python train.py --n_layer=11 --d_model=96 --n_head=3 --n_kv_head=3 --head_dim=32 --d_mlp=384 --vocab_size=2707 --activation="tanh_gelu" --norm="layernorm" --norm_place="pre" --norm_eps=1e-05 --positions="rope" --rope_base=10000.0 --rope_fraction=0.5 --qk_norm=false --attn_scale=0.177 --bias="none" --tie_embeddings=false --parallel_block=true --init="normal" --init_std_qkv=0.058 --init_std_o=0.0 --init_std_up=0.058 --init_std_down=0.0 --optimizer="soap_variant" --lr=0.00983 --lr_mult_up=1.06 --beta1=0.95 --beta2=0.99 --lr_head=0.0076 --grad_clip=1.0 --warmup_steps=200 --schedule="wsd" --decay_fraction=1.0 --decay_shape="linear" --final_lr_fraction=0.0 --batch_tokens=32768 --seq_len=1024 --doc_mask=true --train_tokens=112900000 --steps=3446 --dataset="wikipedia_en"
Each number is 128 + 32 x the weight over the matrix's rms, rounded and kept within 0 to 255. Layers, rows and columns count from 0. Numbers have three digits each.

# layer 4 MLP down (transposed), 384x96, rms 0.272, rows 226-383, columns 32-63
061102125047167156196115133110140080153055172102170091157095174151080099139119098110122117186100
111138111163119117097132117179086137091127125114103183104113143108099123141106136140098152182071
124163116067189120109132092109126144133122110134132142137136117113093199129157139091109119140149
129119101129098163092168109108118124094103184205120122102094151101110114138131141114159164128062
159046103090049136225094072141096134124230108099218171080205128069149151073107081165123113104158
101152113140131150127159166110154118143077103141153059120082099143140152141081150103132142147102
156140122124160099101116140128093189147112108126131132085130135159133086137119149179119095162150
141130130145156053127099163115094111082114092104112143197134090163098121128149182140061166132114
139135132094161197155128116117117160062165055102151158117140184126118110130114123115137072117112
103149109137129096143118077178119228187138141135115142148160131071175113172178186123135104176121
096152134130079150080122062070091107091152143123125140079124110110120062142130114085139107091194
137098119249086171150093118159114161176206112080151057114149115155114112100116150163139049088135
130182107193129086146050159138110160156144127152135143122126118123172102194174155111151104127188
081121074128094152082052108078147157138130121114061164151124093104135129148141138136133105078132
132121163155115110121215127223137094152117149176148153137094140152119137156156123137203207121139
146172080162162146108077154097139097157143150190097193108073130154125144153132117131130088131114
112094156137124158120104118153120091133200099168187120098200178160119149165109087145059037150154
133149098139134099076122166142151137138186149107169071149178141111090134143081196067151164185133
057120166143081138163184122126106107126107176145146139139153122167154107124107136055137147107091
176098166122135183163179124187129091154156067118121127144116066140096160091150166171122124150127
109140130184145159155106086130103113153164116164156146128081122103102103124117122082146137095119
125171149145116085144121147154139093178140200139131120127131134171116147151097090127145145152133
155188092141129115175090103174138141161081116164139132119135112123105149129172114163102154094064
106146163136114074109096116147147146117189113172158119102120110122085174074090122219142125149105
100090155119137107089075152167173075118121102183093121161114089165155087105114127082187148130098
105113103110129093207172123153137170100081154127114098177061097160173137125133113135121136175104
145171144144122141127140123201133166107068205126081095117128158138159096100126148090121098146179
165135111133056134146150150144069086151117154129082102096131113150068098130139112095113170141095
104157104153112077127098098131099052143126238158153108136111107118102146140187106134112115121143
082155134129130131107090116105144171112125078128105158139164091140144148144175136155113150104146
176158151193170115162138103118119150167138139047160182126102171154132117109108084084139114143119
110150128090107105071152156144102111138121150165121094095172180124112149155177169147128120132094
154141123118049127099080093088148109155170097089082137142097091076100115128164170149131129105117
150102095163112091073153146140121146154148158095093120135134167139103122170129138140134077107115
068112063054132123114141126126086076099129113125108111137169129170100133138069145154166107148111
115103086154103110119103133124131108095158085125051175117142133141083098170125095163154121154164
106078130195163194142126170125119170147148124136109126094096179117136139121099147114110102108132
160193178142156050091064147129147144109188094118114170117089131105136134194126172130109166112093
094157152065095204196148186195074075110144042087153112168151155179172176119154068115118165083067
138145137205121106135186114085122063136167070169167060115119120116151140143091078166089139038145
153128171082133163135117149148157126170118171187154131085109147138159075125086095123122121088091
019148088111114132145131154056137113114167125149148180179088124194162130093116088165099219111148
087128126114170140123131171094111089149130091163133113091139213172105148131083173148126140176148
135138133121076138118078146105101100126128128097111111087104072109131110145153084147087127118148
167120044092144067070108153137094122151083158147125143099143130123126118064122154142142108166093
127069168135139075158109123072137171158083074150151131085122083112133154129089119163065179156128
129124153153136098140083126136131124162140118128126179130100125135127131152108127139123134110159
135147070125084134122155142097143102117211118144144113110087146108114099059199115107134141126122
183103142124154103175141138184152140183100110172143136154117135108176110120110144148097139128128
197109110133111070111111139093127154109150147112059121082161115117079139143155071106063155110178
129138176096178136136129117181151133194096136116158111119155145105094111061136122109159117097086
115145206118115073099158114156133107102164137127146071101135073141092054126143093118131097116117
130144146114114142128089142218104131135142142129138130163128167095120080081089115146161084159069
081149125111075119119092144126185106134109092133148120117153069125144168137142128134124152120117
104124126083112117134211090117135148139181106123141196146147142125099117136114127180148080136131
066093110121139088102107107141122132166117127154138140154159171133161123109132146176070126080107
157103105150125167137144099080166152108085161193063152121161032114123127112104170165100098139150
130102106183139132170092124154130129127180139120084100147157094162108119147090189092098196165108
091123099106136138143139134098084128089094140098075108095179093138136131123141149150126114160170
115161085118169155135120132150150080102103198120161127076056228139106064088096091141104081145104
163124153141114135123119095151117122124149128130116145145115160109114120128084193150161109096174
161139122110154129150153140053143109170140166140080071164128142165189151156155208157106121119114
190111105128136137110139117147084217095120155088107132084058150132106107192152082157126084132124
115128134164139121153125179137139125110182100175108171127148116126086150136173133137147140120155
074136127125171145118148152182148135051126110116072143143097137143139107115125170121119091105173
089145107173172104142133138106130127071133159111095175150127107067114121106128151123146167081145
144144119084121070117121138177148100138133124144113123129170126148156090153141139158145190115133
140118141152088117153124157130168138080092122142158171117144140138120133108072070131080115097115
145082139131141145093154110116171149104125078176154183146100144085181111121095135141176110132162
070166158135145122162153158173213067179157072117099155120176128183109165172095197114135175110052
239146110193135117146151128151112136112094140035121154114114094122150169148139115094146139089116
142092169102140135092084125144141161103132135078107154149168113128131118167098195125097088112188
152144148154154163135085082118093120075152098093111186157145148123180119143149116148160096140155
111133118127096103128073153209136135128110111157181126140149145111127091142139099143119118124144
108172143065141120088076096121097098168152088147116199126171076142113179119137097128133130136121
175136145132133124150122142150112181143204131069120159125030151114093060132109115162098142179147
110128101070064174119082162120151168125175147158118139125101227112113105098171142106188154130137
087147127167048136130128099161070081125175140135177121184155178135080192074083164046141131137132
192143130128116136119111158128116096111195109123087121111184128121159167122148157117146073131078
083110138170142151087096099083133145148156119120206094173116136135126110144143129078149103126199
104142106118162130132156107103072125117176099137177145104121151170066166137090129124168167117130
185116115136084150164184132141108114184087144155152169118123124122123142136137111097113132119083
108132128134104124117106079167101089141100118158159133151127154135145103114119084143119126152105
090169137102068158109172145152111118134133162170121132175047031054134176102143145096161065119083
149140070164071129061165109094089210150170111144076125086187098154135139138170154127143137155089
184128097150113150171152149095172095106197108114179160152144131095148135127142170114126115098165
218083111163194186113141135147122089129119142101098058120113066157101074115107146130130149126178
135114111141128101088142097154087134180117117087083173093108105088091111179132117126156144126124
126113114117121191068180119137139126156159068105129154161151180094139155136138121107114173166130
100111077152140072143140181186133091127142107128142140128144098086127148157147173115142120121141
094107136129225111111099149151109118166104145118159188075103139168199170120086086097082102151103
093100105119114149151167166162117122156158119154168166113086179130088140135188093137127167081085
180126082105118150117167136140061101160177182114124125160131062094136132144187156138170107123105
147087118149149085161114176152113142141129129155129141155086097142132154161072180153166104151125
123113142089098046047171136133125094180152124115165118165186086089147175117106098124157154052145
117157098135123112105096124130149139133110141153126100205060159083131104129168173139128124120074
147103114129115124127187153145139062176138173131115131133098107136179114093145125133089132159083
076077155147103206076093069143140133150134171135163114167097179126114155157086113145094166117190
090108101103074112171088128136106107159080155113127109155119164139101120105111122119147126100089
140114132185163160117117109118086091083130108216113141141128159118126145150125165122117135131116
118138118137139094126145116118151100137150176143126155115094111140115150128123091143110041121102
159127172090140136082155125110130080146118173131145125142106095158147107080132190117127112174118
073130117107157150139111112110105167085165123150127203089137117197112130109155069186153137191155
171109144131102146147122166097140147176128126101126103154151167090149135156171154141114096118127
126113103109075131141156164140126164095135061159097097099109187114126108161156095104140125169139
143139061165160124153116173115128128153138106152197171153153101106122131163134167170126147145113
132122135112120124139096131168119089113131172132062101147137138149186113098120117100132147138114
109193109158118148103102089114151065151153152127121068123118130103130089143088133091201107110149
123098119131168137141146061196106083087159158161054137150109096111163148085174146174160102125113
101195123106178153101163100170121151165130163126126145094161159131159138067132122101113143125104
141150081144158098122067140114154149164102063144101160107137138131172114131133140074130098106178
141086074121075164073121129089082083155099136089146173118161104161128080124177105090238160112096
116142093162141148160100090140119173103139167148077088158091142121159115111149120092128130163078
187114139149061119147204078142144139112136087125082083065142109106169084152173150178072154124200
194149103152094168088102144069120152131174128151145167154142059125113144081088148113066192170109
086157111094146154154092074115077157113130146134063136090135091134107155180159113098164102110083
147127152129175155094139135171114102145102150152134094100094125156187112122127088124112132135115
138170115197094128105125170187125110103119131100103078126162152115049126138134133120088108082158
207141131083068137118065095125056108151188139188101133112165134139090100087185101156159118113090
092131150204147084115104146098170118102143112129135157108149103109139093103183165178059134132100
094178113125123118155174104159135116111140140073150116169134129129163144152156122153133089089076
118120160101137144137088122116106144130110097168138147128120161156138133138062138069042152099110
123109146153189154153126185131149145090124156128132100143093115076110154239125130103129164139158
110130091184157112072114115122128179161136116154048139124134135172110140132116104115144161161151
192168130129154155136123186146125141145071102080138085139177104114101100133151069074121119161142
137169162127177163049150140154124120105125121133149167165143159160153148078135098132102157123125
125131095126121131186182152101148116167102142149146151110127163126106104128147106138127186075148
100135109147078092059068179157141122128131055160082099165202126202174151069126081087118109110146
114215119217147111065123108133141138150156043098119116151117120157073089084125082203149112176116
089104114148167084115141139081110133139115115105129105130150114144091117114100164140093161139144
122173078157128173114101107104088088086151147068152071154093126135114110121120131133144129161103
139122086135141102153081132163097131130108063173153121135069116131105160122148128156050142153126
137119168108142124154173110163144074112187131156099111125117138171122091063061097089139093137094
188114130151121136149113088150095134154141131069116161073135167163151090108128092109124183125148
087077171078056099130119149083133108105113140178186153165089194120124176178149121058149162146147
152119084108131090122129124100155085177121115125090042128129119149134143166174146137149161133130
203179120123077119151149127115100128153126100101135141173125086105135139125132106116136155116106
075123130131168141189084097131132097164156128097166138147173128133121204125148171092174144073131
148116156118099123141153136132120158157109159083131132121138168150177123126121100147105160163131
125099120208107115175156116130091172069103099135162071122146163103131106124153142151108165107082
153090127167166091106105112100114164168085112045153131139078116180072194174135088167133125111155
118109178143161108155107165179204091131140127152089144185119104084082136107118143129115175133147
100171134139231200174105111056108162109088138089099186123138174108158143196109136090124091141107
098125109110160147128084077112120150185134104135104094076118167096085141193163131077207116177131
123088076179122116159127185134156123131124097118166178129129178087177179122129199125137154170163
091094142188141159184171128112113128163123074122137145118111058121097143166083128066098111110097
119111113128144094117095219165133143123094132124116220098135131130140168079077091154106128103080
121135093095144099116132174125148138112158129176131167109157089131108126139133107132145120116129
105129115129125118159093112197151143072141145184097075134094129115115070098112147127138172096132
129084077130158049141133151135142124158172139174157151144158134141108107099179135150142138133143
133134127174071072060139064139096138115143095108099150161126166195116078121100137091145069128138
125155125112106090052131128164179142153089145122112153104152145133131087130144156089086121114124
174113123129128148062144116105126127103101144179119113127075140186157127122104146185151157110161
104128171141089123120170106167162129138105119126060091081161065126093167118118089089199143159112
161162154152119186128109103097124084189103126118106157044099134099110107141157163186168087128140
095143142064124154117154162079142116131126128103113122201095106175118113144138126122157154131131
131134134095126170142103151129090093177123134146117121163171206056120132076113141142117130120107
147141080135124115086133130103118126114156184167126174099072148156135089176177128116092104154152
# layer 4 MLP up, 384x96, rms 0.293, rows 227-383, columns 32-63
154172190122140134098132091158094089124063174124117096210135139113157099171145103149103119137056
134080131113137203112108162098145150061071171089087132109079140138167148118121097156064134070141
124117129116149176174142152168106186132167145116104094109134178102157098088125147097118138110097
088111107050089159152136113094164089075073158117131158131181137084168096118124116148155123123145
151102129104080161157134153118194073045129113108170137120128087169127152180113134168098152135124
105086129105062101082161135121190161106126084152153094163151121076153114183126109065084176158147
130125109163105142140189116194153162036146145154108176102123122087105099082166099113116117088160
069127100108160181141119136138102185125131146118154128055117174128083113135092129085085110094153
139075133057088096100162094199176152159113145108130137165167121092162114130113073100089136071201
146105115117141130154139165114181183146097171130079146170093166113123115137096120122157098119139
082115112145150211163077145202110128103136146156159072095140145106092090080193106188130118138134
121111115076164157140180130149105199077083126157039077189114117146105108117154123132123088158106
145154111105170170125146183147143114151154126125168150112193215163176105116189141164142134117148
140115084223066136200094175081140216027102133133120112160158168090163092166149108155103157184127
166124120127143109102110105185095129151160122073214095127103138146071153116101159157180118152104
134201119109095149105198128110084066135148185078138079099151084147112113177139132133159110081125
102142105158095193131138122148082151133128170141119067077148101119133082136097087093164161177135
164081131158099094058140096156112232148134105090069102118173104115134197110132057150140120088185
141079120180045121117048180141124167069094101093130078123173159108176094134107142106123156165176
138083103123152145121166144135083118151196073134142096090134182153111113102106195110150131121107
093092103121115146049157105132139120092145162145102135153160066142132202120211104159081160102112
119147119110137143141147141164143149151122167117138153185115179110126151117151152123167094195110
138101086123137124133121192143150130079111142149079082117144187123152103161092142116137099126175
127173045197072142105154130111103105112041107169124114107125148150152117085149131160140155086113
093108097171143140095090124095119110165124119045143112152109132183120068136141112095126116129177
121176063105125111106180120107103165122159117150138142156191156132109154050124112104122179157150
141107096068102114088125137183166142052173095113137107145142100141123130108110125123092093160110
206104106140120170112156090120101131117147150095116145123129108121182159143128111109135130102116
153076076062104176172176130158068156077137166092124085181100133101189127142114145149132100124166
140152128233081161160160128114167143131103163131120171146113154114154128109112078114151133121098
148104138136135150158104061145085158112117092116121104154119124123142125084114131139130134144160
167112140144136129165162157081062137149125115176090162142175151148134111089155065106130155141125
139173153141125188105190125138124121115108133155170128129140139122194137119143100108142132118182
170098121107055149116134134081154125055093097176079125154155098086158151165151089126106110092127
177130076107201123092178149197069173046099085140091091120108155073154157128148131093101116121115
127087131096109185129170068091136165138064160151138112109140080115156124159124150123127109090055
073115132129133150106186135181155181101106119152141121131159155175164114079116157162108157071202
092211139127117089123110117151160078084129145117102083178184074141145083128065122176085158167114
105121086097122130129183128197052070105110210145145150132161136146144174149106102142156103089069
140129140141092138172170068141132170122074115151160136080156140073152072171117092160149124105185
139161082081114091170196193104100116090148113147096089180153110142200135111117144154113151144080
118093162116228087138190157116152147142106096055134087101134055098114103164093152129066138117112
099148121171081170165206056143107111043129129105141149089101122104107105174122130148153166192147
120110102135111143069129113153111055087100181103144114133107141212116127128139185133162130182144
122128149144094152166125099143123130149114083119178166133141141144117117101122116078077121151117
112174121096138142134147116136120112105094149098119147122120095129138141148098089131120157147143
208115089140133159188109103150161102148120109124106111113184107116118084135082131168105108117093
123123165118166087089185146102131148153142111124151084180132097170119119134140130143121170102124
132103081151162163175123162075072160071145127081108109142187116183172126118189157110133184155160
117112139106127166080147124152092108137167181099109186143104095152106133102184157158134121157176
082130120046201112133143115134061144109071226077120116149094151095078149133163146157123124099105
124118171147105103116156164092094138079146130066133138143141116121130161184115145135130098114171
129130134168171197121164121130101130070117136135085107083146113105130102131097088116124090144179
123161149179143173097133201123079182131134147102153112089190170161121143087089160105178090102073
136179151136121115168122117144111122142106164112100133082119169130133118100097149095169124107045
074118155169142164099125139108105134144163234117135140129172124153141052096172102143128131161141
178116103135128132104145132134164181125126113108179143103103174132079169123122176105124078128122
128130155148138125111147079099120122113109090086079163094114165131090182089048157151100127085134
143097081127110150199178136131170101104139138175139068124117093073147092109142093110125123131142
152142102087119128118159182144178159117097091138086162158153105109167166100128134165146167135113
110068080107098142170135150143166132083111117134114107094147120129134154127151146140117144137081
136097132161113047094195135190112169154098122134112150142217153146173123177134086153147135082129
125086126101101117087151146090179209137116129097103118121132134127082111134112114141073084191110
177179100152144172173178142100092137104098159151175167150107119128132114146114080138158102132079
143153131109144131144116113113181114137089096128150149092125126141140185104050123154072104136142
101074175163146147109166090133083136096123119074144144129089131154127109086099104134126050121098
163154118094139083102178075111119141176105125102082128189147172130117050095118065132131125128152
098137143162065104167095119077089157126098194105122135126155093049105147125116122194117071102108
132118106107105109139168106081094163074093052174191100118153132085097181135135097105068120094160
137133113093150125118124147103108163132102107178129167136150159088099156094145121097155171157082
109056144157195101138157136154140129129134106122132135052094187174123171108142126139132169143042
114095091149135145133131123131102125169109149133161103145115116136139131118121133143110111156155
138114135091112145115197121065128133126147100090115157114100139142135155103110160147148127166151
111114123102136153051169136172155126169137130147132123123146091129085098125126118172180140187082
147122109165153137175119128100130151110180094127112125141117153114089103130143137101117150140102
125126139120154155177100126191089071153152137047123082156107128136111175118133180108146143112099
171104133133161109123183136114182102162107185104058167088124141114169108108103118169079092090172
138045100107139112159105115115124143128101159125066088117111154160100064120128107194161133144149
138182174173128141179126138165137108141092110153101103150102124136154123135156132114107127066101
146118159162116118147149125089167172119138148110146125165133101131172182114126103117088101104163
129152140153098160083173113150119120075146122087148133144149148164107121144065138142121109157146
129133077144130195095160118159122175136130126075152159159149105137128121161135120074096095141215
149097113141132172121179076106090071155174194167087091090182158095133139092133083122156098176119
068146188156142184104189138135208095075171136134179130112110173144169144119044144159058140146133
149146207177122139131164138200115148163107121162128124106117104139054153130142108121122130050144
111118167149054150153214162135167091103113128140109126149159047132101150077150110113114120168149
163155128134152126125163199178140145146127120108115118077138186135109055172159109146109108077171
105112119166175114078138112094122091135127110136127101131090111172140127088111086165115118101120
088106164115177140136138101155115121106124121117130162121168116149117124097129102125146158094140
129141102141057181132140128134100167137051106124113128145156149116132175124135093113116098114149
176122132179136104118098064097137093159087085124111076076099159114113130122094114111168128104095
090095141059135092173143179157084182110142162169146057126107098124149147116075141073114173084156
101154065163128128124139103077129104089135123155173124101125148135110142069137126155072126122116
090165178121176135136089120126090159122124050139178052147138142105117066083162147094173150159117
122135119132138107115136125099155084156090126129178112092083133101096146111116114105154090127120
151118152122118117171125111177111163117091181112087177119147110113104155075118114116082169124133
116155112119110209148059139094089120070105162128126127202115169122173118159163158105097148154150
145167095168135110138173094081088143089088089104116117106087112133120064111113123155169133125150
106096139074154149150120168098115099126131175128142141152148101180133085117155096163114156133157
130113130117126147112138125073131128078094140068011104112164052098183181153175059152106107137121
117144113132159113177117129084096120110117154117117116176135128167173121120128137113179158132102
112182123091145171144139141159092114143076107143104096102114107112079103095065113095064182109128
098167148097122167142138191182172110113118103106097136137155161151153099058074094120119130112092
116165116199114182125091128046110092134139176088142151149141179164131136049065143114120109082122
122177125096122168153128153136131162169100118145190134125108186137160127137140089098140137127099
192167152202170093091103156101153141179111071109132135157120087078124134125154131096092130117172
136155078104147152122143215125177118156131126104154138087134125175115159164135088134124158038121
141119168147095127201159140130179142166146129157153142074164138128117130111113073140136131107128
134133134071153139097123139096093109080155109103124099127139129102108140140088169146128120082091
156108117146138143149118088109130104140134117112143169155102175123099109132117113122101089102132
110105145183128162142142162124132127139125110060131099154149087186129090156198149190156150098047
139138092093116070123118117167137123110114186126112085111141156138086152141168133164088126124112
113076113111139184123170173105160110091185178101134081127169154131118121117134104156166130086109
158111151146110169149118133131079138136123158121110089211089132114136163140073115137011110116131
157056122129161114164222150149101151150149119077119092122137134125201154157137114100119190191158
190153186165067086160135071132098109135094136105117118118168115131175105081144066060172131132127
142093131081114125110149082113156111121117140129105089159101120109223130067137157142113131163125
124128105202130094143102209096143150087134114074183150153171100140085141147082111083109106131117
096114153117160184096142157136158120123127104170152143113101133115184119118158099145153117177154
183140191140150170125162117144172063121110105161171117153060110131147154119131147121170127129130
045087118108150138097159127159127150124128159043123188129191071097121168097144160121172113074149
183139125099114187159057136165160108115076081030157092160118173111115101165137100166160115127122
161194098128046097117098130157122061126069164087130164144138091123118129122109143134102070158113
167149082117124129170167135160143160081120151151141167092135094111124150190038158139123155049104
123118075114100126127164197129152159088131077143130089155157078107145165079179131108143132172136
109091153112156149105123125158130107117071164161129151118176152123123093106131170113120148130098
163152123142097092124137144121162178140149126104174111115095134070086144161097173108086098174143
074120124155105133132119100184144145111047112159127171196131102141115105107149107113172139193091
129143133132126125108096114091124119102154090168124164155081200122039110076159084096198112084098
164114127123175152153179070141122183109186160116149056087123090107163134110124108062187113099140
094143152199120156078125134084114103119128127106164104127083135134160170121102170155150068098095
109091151149119092120143155046129139044172136104084133056159134057151081075152056155137173160105
113180115109049099121164166151178131059119128142121141128170115136087191095117135145158159114157
132180174118181201146157139139150143092089083144118100169119088156170091113098150139100162118084
072092089084136098129163142172112141177108162127146059130135152119105186082097069169148211103100
088122132122175129163113118119147131038108174127113132083058190116101128146121145119174056110148
186126104121141139134103154136098093155151120123131118173162117110147089109134120171137151141168
151182154104091202191178172138133082107126129157194114135194098084145137149137102128154113135152
130079176107177068083134080077139054167132165123148049122093057113153093189113072170164046087096
132175118137097222138125196134140149097119141040156109136153183121137084099102064099127146043157
116076136119146123148145132114056116138131125126140128108092174141073152152128126184177136145167
155121160139137102094159161099111149111117125090135188110147104172158126058071166105157191148097
123099183104169155084148219153155130055174126184120100169136151113177074105089061135092171140169
086144078196139134134167096158146139048148151087114111105117189134070062118130097124100133122146
127113092097166098176171144134128045155102087139120132118123133116203158170151170129168166123091
158052107140110151140050065159104123112122182049139122079119207102161124166113176115166197124163
107094184152168134125112149108121102117094158078128154131132104191108156175101098128141140130089
137151107066139100130101127085110072137053179152172114070166156101146179111139131115168136158158
155076107099112118134184091097132134090116145110175167186103140115150131212083153161085064093133
195167163146186145172127177118068167102104143167127099128079106137143176132122073130132117123092
096173130104063116168130152190178178078104173167098116159153119125144163064166121127086105144084
109107169144157189132108140129097146117185135146095195166101175127069119075128131113143120113168
095067164103146125046111134102097145111102193134117109075136128080171132106180152175137088088143
123172122126105162111144076106172167108083117131109119145125111143200092111133095127129166124144
124138107201114108175109120097101075104119143084121146169164155210115139084187164144151119099089
184097128110168091130154112124113100108175194085105104124161110092101182165153113098097158075174
107170105093091114145136089198144119086088100100119126145179069106093114144147136100142130096123